Weights of a small GPT-style language model, trained from scratch on English Wikipedia.
Size: vocabulary 8192, 3.17M parameters.
Architecture: LayerNorm before each block, learned positions, biases, tied embeddings.
Training: a variant of Muon for these matrices, 144M tokens, 4407 steps.
Each number is 500 + 25 x the weight over its row's rms, rounded and kept within 0 to 999. Layers, rows and columns count from 0. Numbers have three digits each. The size before them is the row's rms in percent of the matrix's.

# up: layer 8 MLP up, 256x128, rms 0.152, rows 74-126, columns 0-127
# down: layer 8 MLP down (transposed), 256x128, rms 0.105, rows 74-125, columns 0-127
up74 105:550459484492495454495507471481523454476473490468531512480535528523521467494506489496473480490508507515495486526508500499498498457467498529439482498479512493494513509497516526514530532539457477511513514518447511516522468517488479550524522526488523498490513547534498511506444497535501501473531513530485502483537503477496480514529475451500516485483510541471510518546524452484519435485516
down74 109:521529504538490548500469488465473488517479495493518463516489529471510504518474509531464470493484487441496575490525486517509574510475509542489499499514523496521470501520522546485485469503531507531516497499456529505472511468502452502515514511503501519507521519501494501509530473492490482474536510437541496476511498497535484487484501526467440485517513490472489464450464496507499512521527
up75 097:501507485516506470512490524479536514505558474513454502526506531458517472504504506514534460524480554498503460491526498438499549535495563471501500467506491502494506476514505493523508503465508560486497552519476500485488517482442486505480484479489488474517496528477527534455534515496511470498524543469528521518481506520449501501492503519499548513478511519505496479488518486493457483473527
down75 106:495490480471480492505534490501515485486511558505523514475486498518487482483537516474506453514476497551526476498486481519457497498500483508520484511497491477506482507454463516515492539463446507514529477428557495518523497477501476527499480538509550516462532527537478521507503498524496544483529475520498560505488486526475519481479491457491484476486463520528447511490499538487537499514493
up76 095:497493524540459518499481476527515445542482486470518517506534481496499504476490473500473469492482473493513507511513476535520487461481511496502547524497521551515470526461489519438485512504466493518497488515514506485463523487534507443484476476479516527494546482492452460494516462491468511500501513505496501483551446479515497566497556516511485510499494528490497495484484525527487487557500
down76 088:482523504483498533513528502495462493509452527474520505522500518494483531533510504506501449497476502442466515511501507520521506479486503517517535509510496525489480494507496542490520468514518505469549479526471495498509495481484482409532499474484503551509527490413487491456566509531458496514482475485523492519506502515482500515504485466492521516514536508499496521507489475470479488566492
up77 106:509517510496482466502485521532496502489529481487516486467521511537503455524510470470487497522540530508490485508477492461501528478464495470489543473535479530494488501544462455467498542502459460536514492518495506527534564515484538501508523483527470535441498473512467522538476489503537562487505523482470494518550490511535479511504512518499527506471461503483479506488526492515475474488480
down77 120:477493522472533522486477491490500497502465526451483469469502517521548531518526513497449473483499502499527514466522507524444495514517485471505486549484545495462501497480536494446478496533468499530485566495516520470508463498494489526481464507504494483519486519488536474539496537495528490548511528508511491471475499516498476514479506504556503458495474514520460485508545506508499501531447
up78 104:497477493510514481491514462538519504513517496453550499464522509516496556493509516537512471464430487517491492494500505541476507546533490491470485509435519507489478499495512546531493519509514529475453549484504489500469460545486461481493486498506468499531537504514571491504472448522490494514503499504472511540509500513513491488461521497519551498500482504479471480490504525474513501465498
down78 104:503515528519482477533494536525511503484495477480466441513510524492490481522497489549512506447507520513478498496490503495471500486439467465480543443573494523471532461508524484473498473523501464500548460497547501519506536486492500497515509504505503517511508466507479546478536546477532501470508503486543535511495493483520519516495549483468501479453488475497494492505506520542482485511494
up79 105:493540501504457483443510506489497509450473478471509533475461481533485505501507468510466545504468507490542529532507503527490547466501492495480499507508503489514473472518513539503514465491497462494511514499499516513502521506508495475489492516525465497525506538513468455506504504475495526495576532467476522488531530543516476478524466502484509544494520513484540520486483528554502523443453
down79 101:478475461453499502492478471475498515521520468486488514485472467529471482493487508515506492515523521517482459515478509466473465546508505531501529477548479489520528540485479493530519505491459495493515529483441538530511468546488530501490507480515458523534494467487502503491503520479513502523526523529531511530473519497481474490476513530516539507552497534491485450532487456455494462526547
up80 086:492534517489467501493455472514501504554502499510502521506490491476529520450548470489510525505501493483492485534463487521460508510506518461486503500513535518479458534517468500493482501489486523508490479439488535480514514534491499513495481539478503471519472524544516523498487453457489543508512515513496437516546496482515539479515556506526506483536546478500475482458531515450529500514491
down80 086:481471466515514530469468486510509485491527488546523480477460528509478529481511485509469477514520476472518524509462466495493524476522465528512515486516539467480488518504526510526451450502516517491511507492476490495531552498495485461535539510466510537489490508496527497508495493523509519463493510506518506521456519516525481579472538476479496494478562447525503510498488461454523521503478
up81 104:514481462457458480501486502499494466508506582514502529490493522475531471513493484476501491525493503504476524527495485499551531518509484481499513527455505517453490450508498512554490471493506464476469544526500482454467489503484502551537493501504536493500499443521488538483461447501510579497501498502547520500511497484523494518508529474492490508519481528486513493515501527524530507487506
down81 098:497502544520509515517508488481469491499531467486555477486497504484480497501543478481519546497458448515505440449487477545513503461491461485485465472554481506505474486481515509463589528521509458524535488490499477512482489501490474492562479546524501522500473530515466508487478493498505478511494491526482476527530489490512541530499477499494481508477507519496508527500517525509515500526509
up82 092:479528478465461531471519472513534516516522509507528478497478522446519476464501464480521504481512464486492483484519469476512504455510484486471510538495515491478491536466511435487495484528516525467506462462454510510508545501490489488485500518479508497532530486550482500513502490507523483490491519481524458484501498520468534512495546524505520556553502510482555532469524500535532504481539
down82 078:522523524439482518480507500531484466517483540522513495495488488488498482501529488516499521517483523509505503534532485508504485458484504499533543505514525486522505534518498532488479528511474548488523519507467500498528477548508465492476487511474486512477520454481532481456513514527485473530438472481522509529478516539478535466494474496464452503526529494516434507549497488455512472492453
up83 082:493469474508531531519449507535514502488520475480518447524494542502529481476522485500547456489483502455500498518517509485473521473514527516486483557463493486498447508537487505515466501499517519475523541491514458515515458466507524533485518483496512437529494493495477497516532479515498476507548543506516502499472513524502495528459540500456522465497486494468488498488474482534504552525511
down83 090:457522513457542535496520553523540505522500524507474469453492436460496506520505466504468516478492493505513500496527517515503485501468480489494520488542515481464520538502480524474522524515493505517482514520490461472481493516497540486536463478475470594522518535494477527514500491477537494506507465498509502551485496511489501505513470490509478494488506503538537507488484504492479480439467
up84 089:512484514492524484496493511532537452512520493454516507477477506505509582461513471522486492513491470507515486505476506505483497537447549561524472497534537529480453492449491500482498485485539489459488508514501511488533515529469543489528527477495532506509481502507537500531476475471494448532501530492507470491515513491506455474507507513484452467497513521506500502502441517488503491488532
down84 093:514464509479490470493457522507479497516479503529481500494476489417494494540452547551455517533530507496470488488499528478528499490505508498537459492503482476517505523510515506482524545473502525501484512511508493496534549485470531453501499502491507504527529470491490480524503465516516485466502533464500552530506535513470534497495480459489499490530483532517542554504461485505456502487481
up85 090:498524434522497544464497546517495501475472503462501522494493511508478518510537471461475549511498530514532493496511493491515485439499503460535485466564508535540501540503508486479496465497490492478484502497555536463503497525452521477471506517508495513532504493502486484487467529490496487520498469505489471500464439504502477509517542552540516487501499504552514505488467497509512471508501
down85 092:515491509502509581468509508505495469496519516478547479503479508488523547495461499475495479470481503503508493493493517531522525485488523479496468578504483475522486524483569514504495528479502489473526488539465477518531502482513509464538530494485506473495508517497489498476520508515468509513463518522506477459500468472501521525455486469467511493497493511547495514480497499486433573500477
up86 106:501484502489510486498488502492516516498507466524536494473504539537542503483554558529498500489462479513483514503457510522498495484469518505510482538507471478504476519452510546457482490556488526520500524511503497559484488527497567521491507494501476506463518525524480482504482492505437506488491463490531531481504479479468496480478522512522478446462517506461495467551463470487529494505500
down86 105:563501497526505532510512513556466493474509472496517497529492537468532493542520504514479500453500447489519494523469476473485474500468505512484550490488523518467558457487539483467496529509521478502536480482529477491478480472518502546494494480496506465521495453453500498475492456481523466521493497470486492511499531486529502516510492520541514532531458503507497494528456515489502501546515
up87 108:484454492497498441502491495529501453483494461494507544508491527515503514480481494494482481469512561501512551507548492477482492466464501518483467510527508559455511526490499511492481470527503494495507489476514514547492484556488491486485481500531493531487546502496512522522491494511443484491521532481504511567501499541487518543497507511486438484478526507476510483493525512515536458477527
down87 106:556509536497516515496553520456518500574505483512493530496562505484502531512519459500462507456483502477468432498486508476517490470483502506483494459491478522523493500524497508519535533496528481480505517491503546535529518473481457525487513472473523524504486541475453525487474500508488475479482482488479498519502441483498532501511506514507507489483488478501545493514470472549504515513474
up88 106:462449558516515573507492502506476515512496486510480471512518512527513482460474496549491447468510517456476535501514503490522464509548542481494501516513512508476460463476484506523515479515483543501458482490514466508469523511497502504489518528480466521477508496482520468483479505482500525521485475501473487517466466555534538479514491524484520522517527490457501472514473512457500547503508
down88 117:527522532491527485523486492488517472503466525539497493490471461478498503477456468485507494496491521543478493523497429465507499466448491493473508504482511471540495481505514501540514558492507500495521530501517445526471477480518517532505491504498524507514488479531464518549512446533506492487460513491534498542554491470496474501503508477483515525519478493503509462546541533532457503507498
up89 087:509459494513533497504483513515476518519507517499456452495489504474487500472478483474510468546466471480472490544520489508476510502456519521503465522488500526496482477491441553481506513501560518490534482506523484513498537549500520527505512465511464497457478498473471494504523511537504490491505491478491446482565521523467512475482495545503524493513487540497549550497516476505523471508476
down89 085:489506513510499497477502531485511496473473558493545520452514505522489496510531490520540549475541551494526499476461508457535504505496467555468528490530490499484468461494529485484507498473460494518494466510484524463519486470486476479484474509516535506510553495443528471470483492557498503531468542505520515531486516491503526496488487480525501484483518495519464521539482489459489475482484
up90 106:508469544477491512478553497528485516480510521450474447525457457552503473517491510472517535531464502556463486483486537497516534495487499466508490479452534497485494468524466533492500474479506479489508519537470486509479510488568522500502523478487490475502473499510485515513489499475516483507505506513542553497500530509520489528508497444540505508469480494473465481528478534492523481503504
down90 110:488490487476462517486496536518520509457532506470472521471469475566504494539498492508509504481508486475510508511505469525541550533481503487469503504446554479476484488466493533514472497485509494446528498504481499488482483478515542511556543495453518467530487443468531531536484494524496503484474491508517546534493535506502529512470506504474507506487507505538477458496492486498502536502471
up91 100:485458501511484544514515507531441526488479474524505503473489505506488530481481502484531484492503436515514499516528450487488513475507533502493493497469489485489523465475484525521469511477470555526511500522493486567451527484470506498463513502496462544481510455475490529506473463508524520479530522489480476497497480524486495493508522552483500521514480505451531531535543523511519522478548
down91 085:518534496478491511488558475475492493460537477499519455489514520490506466532497512524561476510484518466504512521483506553533498528509476498527494478469490510469473462470516477505508498524517510509437489504524511507495511489474484524541452469482516501484516468510523484506526478524535499478518465499521485506508530529505507464465554481482429538529537495510478527515505473465529483470491
up92 089:529513500468463532501500508507502494469454498534509488480507523491523475493490515496482522527509509539518458491474512485473499507511511463496548493449494542485543487520550499495493523526505504503481480552507444508502437518520520528481523479498534486470491533505435532476494478487527488510484515476534500530498528530476527535492473490517524529499571496475504475493459543489502493463497
down92 092:534503484543513469512511479504494500533468496492489492474474513469486504550460467520497491461472491497486485508504542527509538521498524527522504491525468475530525542470496527506493539492513489465521477478496463526526474482539521489514522556481459499478496538464496507515486531498527526497502496490521477482473526509521552467463490513433503522482499455508527505500505474466470552496447
up93 097:510502500465503541476504510548502476500513523448506496552468506471495485479471496495482480489459462490475498523509475479526510515556513456539515530473519523511519472535495507478493532500467500473570500513483504506492481471528489493481496511535462446507494486510480538492513531528482550459527511471500502499480469528497512469512479532518508524437466485477467499514507545502538510496491
down93 089:509513482490490560513510476479486506529490506461499488504476501483536464517508510478521534468477522525506467469501528532490503503476515550517504528484482492510512523475477578494488501530479528537536491510475521479529487467504436530503509497487461508512501522486523433510459494497469516465520519489489496494448495541490514557507479486448476460535516498512507513515528538489500473478489
up94 094:490519495509482493521486488537518523537521483536556504515538504482490487496517470495471529481508505463519525470541509488502522552504483524510542499513498495495469512504498516502510514439480543536539474510471440448511476511485484537509505499474534539491493480500510462478489491455484518507529509460462486493525488476540528480475531472509535502543513488483480460496511521517449455478485
down94 079:490524528507505510459565512528518521479517534490501476470480506533467484538515491531516479489546489475522503498493508458464491497454495469536510482509490472486460505486483505491522506559517505515496538546520523490481477467449512463535484490466489439488496470475532536509514464485540497485490536496528483516515500527506527470506488498451542501521484479484483502529532506463498529506467
up95 113:538502482511491487502513497512464500520487527523544489484497494476522489493495446533461514502462488530501476537491524472477481454475512483502504491524498504527550489505471499506547519500532463502485544515481529479502444521468535513502495497527449500546489497484465518515527548496428458533500481490482512524513478517485538507485518514533538503479459482482502450510491525502460509465511
down95 113:478486472562496448520497478487500472498504471523500504495451499511472460509499475457465522500542485512480483496523537480548519531538521504530492495482513545493510467493498519555458523511474480506493526518460507487490476509476491475517479453464488466481527438498488497531534510536511479503504480519495542518490536499505521487492523542507478540532507473534488544502490524483511491506459
up96 119:518508496517488535520459522542517466498514504552511519479529509507505507483548490511488472494507470487521487487492503474456489523530495496473489440568502489523526528486494515481458449513497526476490516545480506502493518504528493493520510462495512494499491538484461512520501491545465507493498484479519480479448520486452507491475520501509460519559501534423464519525472507509529491509475
down96 129:466466487554542497483473504494511468517493511523526531494510489498529470480500483476544503514521516509505495503522472508506551535496548474516458537505480464470525499474505530520471495496490527541536444491532493487470446473491519493473506551493482521532525533473500516482514500505466485543519470452491438519480496504500496476518489550457528482494501485490527471510490521489467498513519
up97 085:471475495513517525529513490449465457492460515516515534529485547496544505514551516461543501507489493477473510525468486512525517507468488530453520506479525494506515470515494512483462509478506495536468471529533521497456508525453533494486520477473563456506495510506501544478481478520516526513519497489537500441471473524507494511486483507529462543504500491468522501534498484465502480484499
down97 088:500467492534489496524513424484472509533503515487500508531503543443512508511498523531542535512509463506519479449511471506564495523491489525479498467536489481494516490491507527492488508516539518495546477501516531472519527448507478503492490531531520497490505487465458527509480533496540484502478498513504522468498509520482502519495438458487510467500526465495524511532442499504457479491485
up98 093:492513511460488484553478530481506490551544558491491517525494523472489535519560438530496525493524512510482491465504463458498503506502500521479540503491496510526502540529503503532516470501490461500464511477510511555501501525484467471443511482488482488484509505463506498461469485495525498462485461503514520506495475510469552504536502502548529487507462495543477458511508511510507497509496
down98 089:507474504539465465498541516486491515462483488465479485464481513510514492520496503513488465504497476474523483477527552522514505486488528510442528500510484462534487489481494504558520589517470502510527490532457468506493518467520495491523494515507479475451494526464482506516532516464521484463486533517485509480511520532512505549489452479484485519509556473493538482500515500515483485512528
up99 099:512541490506519498501476497503547492450513478537489531505518487560519535491517458505452481493452532460526483486517495469543543486473475483465462475484545482523540527530490506521493438516505504510469503516483499491502518559513486512526436523493506479509484496515507492511485499512484502522501494515533507467518477488487480535504543522490486456508510508500434484525487504506483535473498
down99 107:479510455495528512491478531532484530489490559509516513478520421563503504463488509501479490494510527502490498544489535526496501490540515506532522479464477463525491499511496541480469518534452540503486496493454489501494516502520492436532527513469473459484488485510528473501501511484491504485512522545527504484461511523495545511456506473496504530514537504497499477465473482470513514523481
up100 088:488521513466479517512475479492509528522500470482462508496515499491498478542532493488533496485517526471470523513492477531472510512523495533474523539492526487476472449511487493476525502488529487526500492521469518548439530473476435466552470509515535457481505464498532519492524503483525538501504468515521517529539525527531502480505491524470522469523460481470520517521462464511475524479524
down100 094:480487488525501499483515512488510483529467457520459473527512487469480459484468527508484552501528480482528480488477493536501486474552510511504479520533485487527506464473560494456475529525516488484547540515493465491518551476530495482486532496498520510494537523513487498519500473499485490469541500562509522476508530451519493477483480498495458479472526485518504478497494491519556530526455
up101 101:512509497514479461561504490491508479477487502523539537479467482494509498465478503502522532504534467524518518475504480511490543459474499511505521513453503473537494488520529491494490536464480532520526563531490489498453477531482516505507533491503442514481518500503522480553532463511471508480475465475538540473496479522508491503464482531486468449506488520499508500541448491530491488478488
down101 095:457474482499500479460534535527461486506522490504472458538459557533499498445472489540496511509485500487484515485498518492476474514518543536461479535521501517476514516516479489485520491471501531513482507531490497483527468498523474509517470553488494498483502525516481518470464540481512496557523463481474529485533482509503535474508500497526513493476543494458527474493518523458534478509546
up102 095:516547499508459518499515467495496523528509484520517529482529526491483510526516501505531512460502482536471523502488488492498451520530518516509478475477482530553530486485494500526509500438470500478502500489513526549521499542463493490509473538542462519485498501456496510532480496486454493483460497497496494446470435443494516505503490560536514532505509494512495496525511533473473523497460
down102 107:460514475505505479431507552531511521468494499518442496497514503473493525481494473461513508498490483453499492448561509503495505508484523482519550511461508511473479514486520492493487524530488525518467465526545513478468516499520489527522462516517500484536480556500529513510515489458538490489520487503517519482520479486485476536501510533537493521486505550525489515447448483483487496482499
up103 097:446535509487496469500519514525509466481526483506477495499521483522441536484490481498544503464485481520499549489473514475492513472509528492502488487551466463528489477492490535518502491489508472498458494494568491535490505516462492498536480511547533481500502481452521499494553487467489514495462513496589494476489527519492466507491516515505495467558485516496493500526517512499517498481528
down103 097:532454493494528494481472493469511505519506524511513506492519488467568512465495500528441515514483512490477527519511469560553491523539514534467495522483467449515506526476537520476481517500506529470496519563488466503512502516525495474518507484468482501438489504513494493547477439494529466487512502506475509498481509547491495535523519483483484510467513501496485484508471530507475510464478
up104 092:504493453487489510468453505477494534520498539508515489448472506503445452456482455501463497531488485506481485502522508478467479500547489516505492502466531502519489476483523485524514518479514515504542511522531490523515516524487521532519537528467535555466505473489450498495504545530477484495560479506511501487520478483489474541497477533507527493445494459506504541506509511467482501477511
down104 088:523514494485496532491498506523483512476491503510498497474504482483504543464500498517520503448570492481456462540472482494532471514477492470499481476512440498485525478553554535530544501511492524488533501512465447503477522472486508520542498471493503462497514494496496480472513479494530495532518498510507519496502484512505483494515517462470551485487568511497497505481466538442541514515485
up105 104:494531479551497513487472477478490477531473518485493504545512537530477525485522476541467484463487520481487500470517497485521487487523516508557536527490512524506450462514478521475465502485455486530480502491528505562512502471511471495504565486514510508476491522486480511471513461496499495495507487519496495464507467490487468501539543514485492502452499524472524545532472507551491446501475
down105 112:515508497445486514473459519485483485476537456488467452544529510502498507491480491456517483484517509530496547513518553500491499494518500494485492522498545533504507517521480522512494524504511499443485474499495467467543521495492531516523481519502476499523498441498492464555522476471521517535548490476521500565493540441501498475489508497496478512494483513489498501459516523537482453517497
up106 113:559543532490511485514526469516525472461500503452508539470532510499487499510474517489471443516471454478467457519488532519503492484507493489510487496540504504499519469505487472490521553481485494551502502485559519530491525539475507519484499488482477461470497480424484552507499489498509490481540526524507520478511505515510509506514512519499554463476507481528519484460505490484485492486532
down106 109:514519485491521561481504487498517486480518488514517501482535522489515507506517469494483494560523465514479523486485476517460469494476514516511449519526518519489508546488489454474541515498465475495510492474527481509515484487543511518486461499517498514482472543457493560487515568471511528481490525539531488538467511491529510527479498497519484425471472514495513499460474474490474482492499
up107 088:542528477498497524494491514493448531460515496507461474505480500499533512521512492458504494465499515524496444497506489478499516505453502487487475519511521490518514524450480505457473543514482495511489535521472486533442487500487508548506486511550495507484524507521516530532479508507507511520481437487486540503451540509500502493502478496498516452479482544498515470513488505472504480462583
down107 086:477542533498521514497526498504472540467497509559475537505502503511468502484478477520491512530511478467493489495536474471504500525480488513531502508462510522511458536520529481497544518493525539498471484504473529533538503522501461483532496500499485495472561527453567446511497476471478488530519520494532492517497481491499464487515468503466465499510473491507499534485449479467530503461480
up108 094:478502479500472495541522481481491551517539534526479488516508525495470513476540469507509459480447519514474520555477499530511452497467471505486459508505491499524476473525466501509520499508491520470463508531532529502497519528499530543519487508483476498478481485515529531524469536487488506544533511515477472470523574491492487497472537514482540501443482484518492486496494471509512497453480
down108 090:497539518461547470465463451503459509507462481509522518454501487531527465510479518476473470486553489479518507502554480504483543558488505527540511516497470511486540497515523483475481519532549552506506475520487493463480518516478516454496517490520508493491521506510513480494521489498503466468480541465520497553507490476496457525481493470490500519508521513469491500533479479476501472524518
up109 092:472523458510493489512483465554506556518505516527466484458535531512520488531558486521505520471470538491477485508469498460510432516479445541491543516494480457503498502517487482524485487507523525512477492481526494486507475515503492546488501509498485503476491521518529482510525447505493469459497478515504491475468497495510442530508500528527446503543519500512472524471504494529494496475513
down109 075:500516486446509490446534521508524515477522521558501481481487514494456514525489525485486526486511450461495510481518492471493486478473496511454521513500453474506502527514505519507537526473557460508494473527455502486518521494533477542551557526519481490509503494467515483508504472531482481481515473510505510508424520497516522491488520487514510474511553470488488512513510457528474490489491
up110 104:517525469526485504490498511513488515511478485499548465473527488508521527442466494547498466505538464521502538462496494505492530508494508475532521505446505463520501540510521496509509542447549499485491497472520515532498488521503500473519522486532510479492483538516485498473481512497453483541522534502540502463499517512489491469491483494509533477532492523437479479483475470487476560510447
down110 102:487487503515501475529566499482519500474500529512454570499476477464519519489495522488505520468466501511498484491513442502460492534498513497484505504539478473484483526542515510519486465487494523531474481463503489547538493489549527506489483534486487539507542515544538482471472471462516483490490473464483522506485510482480505485450523506476503490475486485501500493486515562548535525510505
up111 091:567473513527538531474460502491460497531494478473473530484513530480478491526474496479510518545475479569521501502508524508470500533497456511450496530503465513512497493516493495543500500502502504522472545490482520473480491517468498530491495495503484483525478494516503486474499536517508515501541479526513503510485514486462530468503522541534526517462443525499478461458540521530485490504448
down111 092:533511455481527489524485525487475507488505496512470480463518528479498524510482458524534491537482512511507488484477435505528478516493490505499524485460477516514487512486475490470510496493520511471491523551478546503531544458467486448537529503497516533481521482457519484475552502489506505495476550539504503517489515504475534535513473501512501489499501493450476485502478524511493547517418
up112 099:523445488476537518508483558542494559467497530509537486529522521480540514513529439490473467490500476488472505468477515484479513514536532526493502507497493533457497512502505475455511467494450470498496505480483501469467474503471545510499497508525510516513517523490474526496555498466476530451501490508476504498515535492506525502508504477478515537443485533480513492472468494499519539499510
down112 116:500540493503441469484490477437533460528512480524461543508483477522481474491452545529512504520481481503549516509512534507479519460501507504505519520518516515515521504478468517506520560473494511492490484501494482517534501509516508484510460489507464446513466502496483521477483478573470470526523541464510545511501491513515471487470507503517505477539517454468480488518502522516520477506493
up113 085:504507497526476484504523491541513462552507485527470503472521468507483491477483474513461461475485517500486505496523489469487507477553420489517479496468535540435481526494506497502517443491515514498503515472542501535513510507464488518474521459507490509515493514519473513471514503534489531547484478506500522518534492514530524485517523491489526509464479477514532480561493519494534499557513
down113 085:478453526522508530463517503512486517503471497477485493488507535481488506505494477511471521528466517502476501463486528540534541468543507519545453508506486466536452496478522510510471472535492481472508497533516517549498541457548430460498528547475519462483472501477472508510493492497491507467533533546504485511472509486513508523487485494479489511515506468510497533470516460510507506530492
up114 104:514537502470539463521536501501539532486476462501522488468500521483500511536510554516504494505502443458540513527472497538519512500538490448539486500510531485523505524491493490536477510489490505524458514460466489486489481561463547506487508557472472482520485476452465492504465479483497512488479543508484481508504513498534528458481490470538500513508482485503508467499496509491508468467505
down114 099:553521467487510468519552509500465502531544511478514523569518498456454472539525521502442478503501498495545493524503468474516501508496499488486525494554502482481457510525496499517475450510488526491485503542551507525502548491479483479510485520508513535506493504501468482484466525490469517484499486524458470524523463491510484499503510547524508505512481472481516484488504479512508439512478
up115 095:509501527497520516508538475511499539489534477458498461519467517521501527524503520493497490475497468526458461513516497473495496464466535481530477531448491516532471517488477517518492538501492466484511574490487468504472474499462527499512565503518471486504486528522466499509462491518502481529501480496489497518521508497502468477482527511531481521532498541523472510543474504448522445514542
down115 104:535505504519465505503492495451465459497555551502486513475495484516568507465493556520513507463537525475457480527504505505501478539507498548473532530553481493496484461504533500526492465502495505478517503471512494507535543475494520506514526476481489495482497469524519496452475506504465536503464530531491487518432515490508526495478478477473483460475503495515482530493499505495519488476489
up116 089:537513541522502469503467511514498496490479477505536530536478515537434509516505500557514541479493481532480520493486515522494453507511519454492519500484514546519498537488479466497457463487505470475460505485560532518488521478519450473479513519529482501503498502517483490527534496492468490535526524518489511488473490482462518503520495460509525517442495519518479454467521482511477539507514
down116 092:511517543498485458479534542505531551495499509508529510501499480535476499508485492550471500499517473472523512475473447515523483488534477505572481503519472525504474521518451495478494482486471516480509486494515490473506522521517466428540497501476518505486465506487559499505491508510499517537469510508543527519514487481525518494510481447515475516443517490504441485503475504506499492522464
up117 093:475479513505469491458500509525557523500549491497506528492488488534508465481552514548506493491497454486522480525464548534484487490517489494489485450509457483512466528477520474497522452508522499535527505498539501477464477524469556520491509510517490446490474531543507463510451492462516459481515484494498506522479499530452521502483491474539496501497544522501517516499490503494507525485487
down117 078:505473498480514509484499521483541512475528541533525484482494492561494479502496482528459514472491484468485480497549528460502495504538517541474506476488506451475494447520555454542504510483525490487524490496506498495510524501477510479536472522530531467469472460504487505503518520488503486531466517486553464547507499503530462481525466498494483473517518477532460520557496523484506481497480
up118 086:527518522473501461491490467490466471515527446496527529483483507495484488511515497516566513489477530519508489518512498505469475480493510530498517478495509522528498496570530533471491526511465451552501529463489526507494520500502459505471496509491501537504478512492503503492536442533471438483497527518543481500488499497474462501537512460490495489454514493502507503509458548478535494517460
down118 086:481494503523483476512470539502530498476459445506493517527537512517527471494517504516460531523497486516543500517467490514478490521537489485515548467449539531482520502508480475495528472525514494479507487447482477556488525501480510506546475479516479439505480532503534515484504484565496519499531493499480505473473507484504486503486531556506493518445447507472504477516505469520504506501481
up119 102:492486468463491490474512508509522527501481460511440495499505510521463510483496498550509522483511514466502481455483534481459485467490492535481495504492464519509507532514531534500546534516476530492508491515492526503506560470488467468507542485537496516521499486467506495459456481493492524465519515517476476484433521540510525498473468485499520515513495525476496518500456530542523556530477
down119 098:500470482488539578518491470487464493518538507460507527506536574450527477490524496444480528482500528524508492468470454533487536510483467475462507491526500489506489529553523488459504478478495497511516487529527467488515524483501473496495509491514452492479476528511480496519462501497516471499497506504447465529502510495505486495501526480497518546491495498545503520553515504500481503491505
up120 087:476521482448529498540525522507486468494522520517505491569498487513484468521508493503502488519460496512481514549473500505513476505473493503505491484514541450515501541508470469502538470527497444508485488505499514480503518508477535490472521513494512489520519490513539464463490486467526525498475551481483527535491468551501458481493493548481542485526464486503485482499557557501531479522490
down120 086:506469530512476471463506466443545466509502508464462508483502480503523510508527463506481511512467491489487484472504498504533531472502522508493500473513438472501512534507516473543529523503542544512514505503498539509546528484529467521515528509500512517514477530486458511464522491546515452458448492521489530516486514504501548526468489488510497500483518515464551489520456500471483491492468
up121 110:517477461517500435491540528467534498471467495501496468529511492529506516509480496498512499488477457485420494496480487493524556499506482544513482507497490497536483496483450490557539530477517547468504507479520496497513513497551492525479496540518529471489476487485459499493486476503507515501510478509474502505530490507518514509544523493547455550490524487489457453505502487495522508517536
down121 097:456480495479540482476530480482503496528464439504498481464502486519474522491483521511463511512489523544505495483486540510511456516502523516505506523495486503450502475511484491474490524489493458509494494524522494464497532480516551498552491530473520544464490514564529497541453486522537526497483472499517490535529502460431492514526485472498481496516481540523550510502495474506497494520493
up122 102:499534507517479542498548537499508519517432509468475467482494500512463500504491488514498414497517477493493502541495500513437509479536495465486542530481467495516500515538464504514485526487471450504480482524509526514491526462459550521518499521519475512486495513522503515488477506520497543554465480499492488451491464514503499508486506483494548521474482478516516499502502467509491523543511
down122 096:532471485521536487505536511517512505522534486529458534489504477506525498544509508499456508466511528512534491480476461505509483492514495522508498484509466507505498506524505493446494513521499479480458517475541510508488520484456482473497492502503508509526522502479505501548474579554517462469480478517447462442547503521551520504502490498467525493445512487514516486473461511491519479487480
up123 090:495477471461461499434492513491499509482521562505470493498510497508538478484494498526523441469493493510515519520445496493509475467530484478516489497527497543517483518538442486521546499510508455521510497510509529492471504463505530494507462495493506519477537508461515473506529519501501537518479481513569529503498493474494458502520503478526512514505493518506492464552504551500525491450489
down123 092:502507535523538507508461494489502512466486521503463486480506540508460493534529484521518510493493510484485453478521479455517485491528512521533516506517493520494530540511497503511486496516491492482527502519508516520499506528471453475520523508485484468492469513505455541425555511472487495453489520531510511522509457455498502531481475518506524461475514573493487549475488440513491531490498
up124 114:457508475491519474453502516525489498498504510531493503439479498556498491517547559497447458501521502470517502516529504493562534538495485507515506513515508546493506480537477529474513502511517480479505501511500522478449524481519493490478525508522451471513507490463475505495491492509495506483465506512501474473489517522503541470486474556460516527481508496498524517429491460494515493513542
down124 112:514493515497412529502501481465478459499462462501514494490511510531494487487488531459541467519490547526436537552476484490492511495529508506500471508508462516578501451481485486532516530485472495512535473518534524521517482500479500525502472483523506521502476480532527513503491485526547538483502518480538476483496489474472472496515469484498497506529469504489489515491500534502522525490489
up125 100:502483545471512502503510500480455524519483480487537473481479564530485509480475483482475522524479531527565497529528521497506483523506519467460550508499506525529526487473462494511530537465540498502498489436525475466487521499487530511528531496490508476488489486505464527483480483498503510516529476522497488499493500478547487517481482505542488485478481543474475524438480474477466494518542
down125 104:481460482506523446511493515492546480506472510474451477515482489488501482509517472453478521502517522472459499478546499500495472536479493544534519464509512496518528515554486498532481520512530520506491532491482492514475480498499492471493494542500564507515493497529433487486508541498517449507486528476507523503492587500537487509508517450479457519517500499471477499492499519482505513498518
up126 096:499489506478465517500457442571523540519469515510498464508538507500443486522560510523474466450486485520519488550514509492489481458500460525490537536500495477504495474500530468493510500496514478535502509504500494507517498476504482519532482519463511504504536468488501534483514468559508439540509473514503477479488480525460460543516499508519497504459508482504491495483495490492520505523484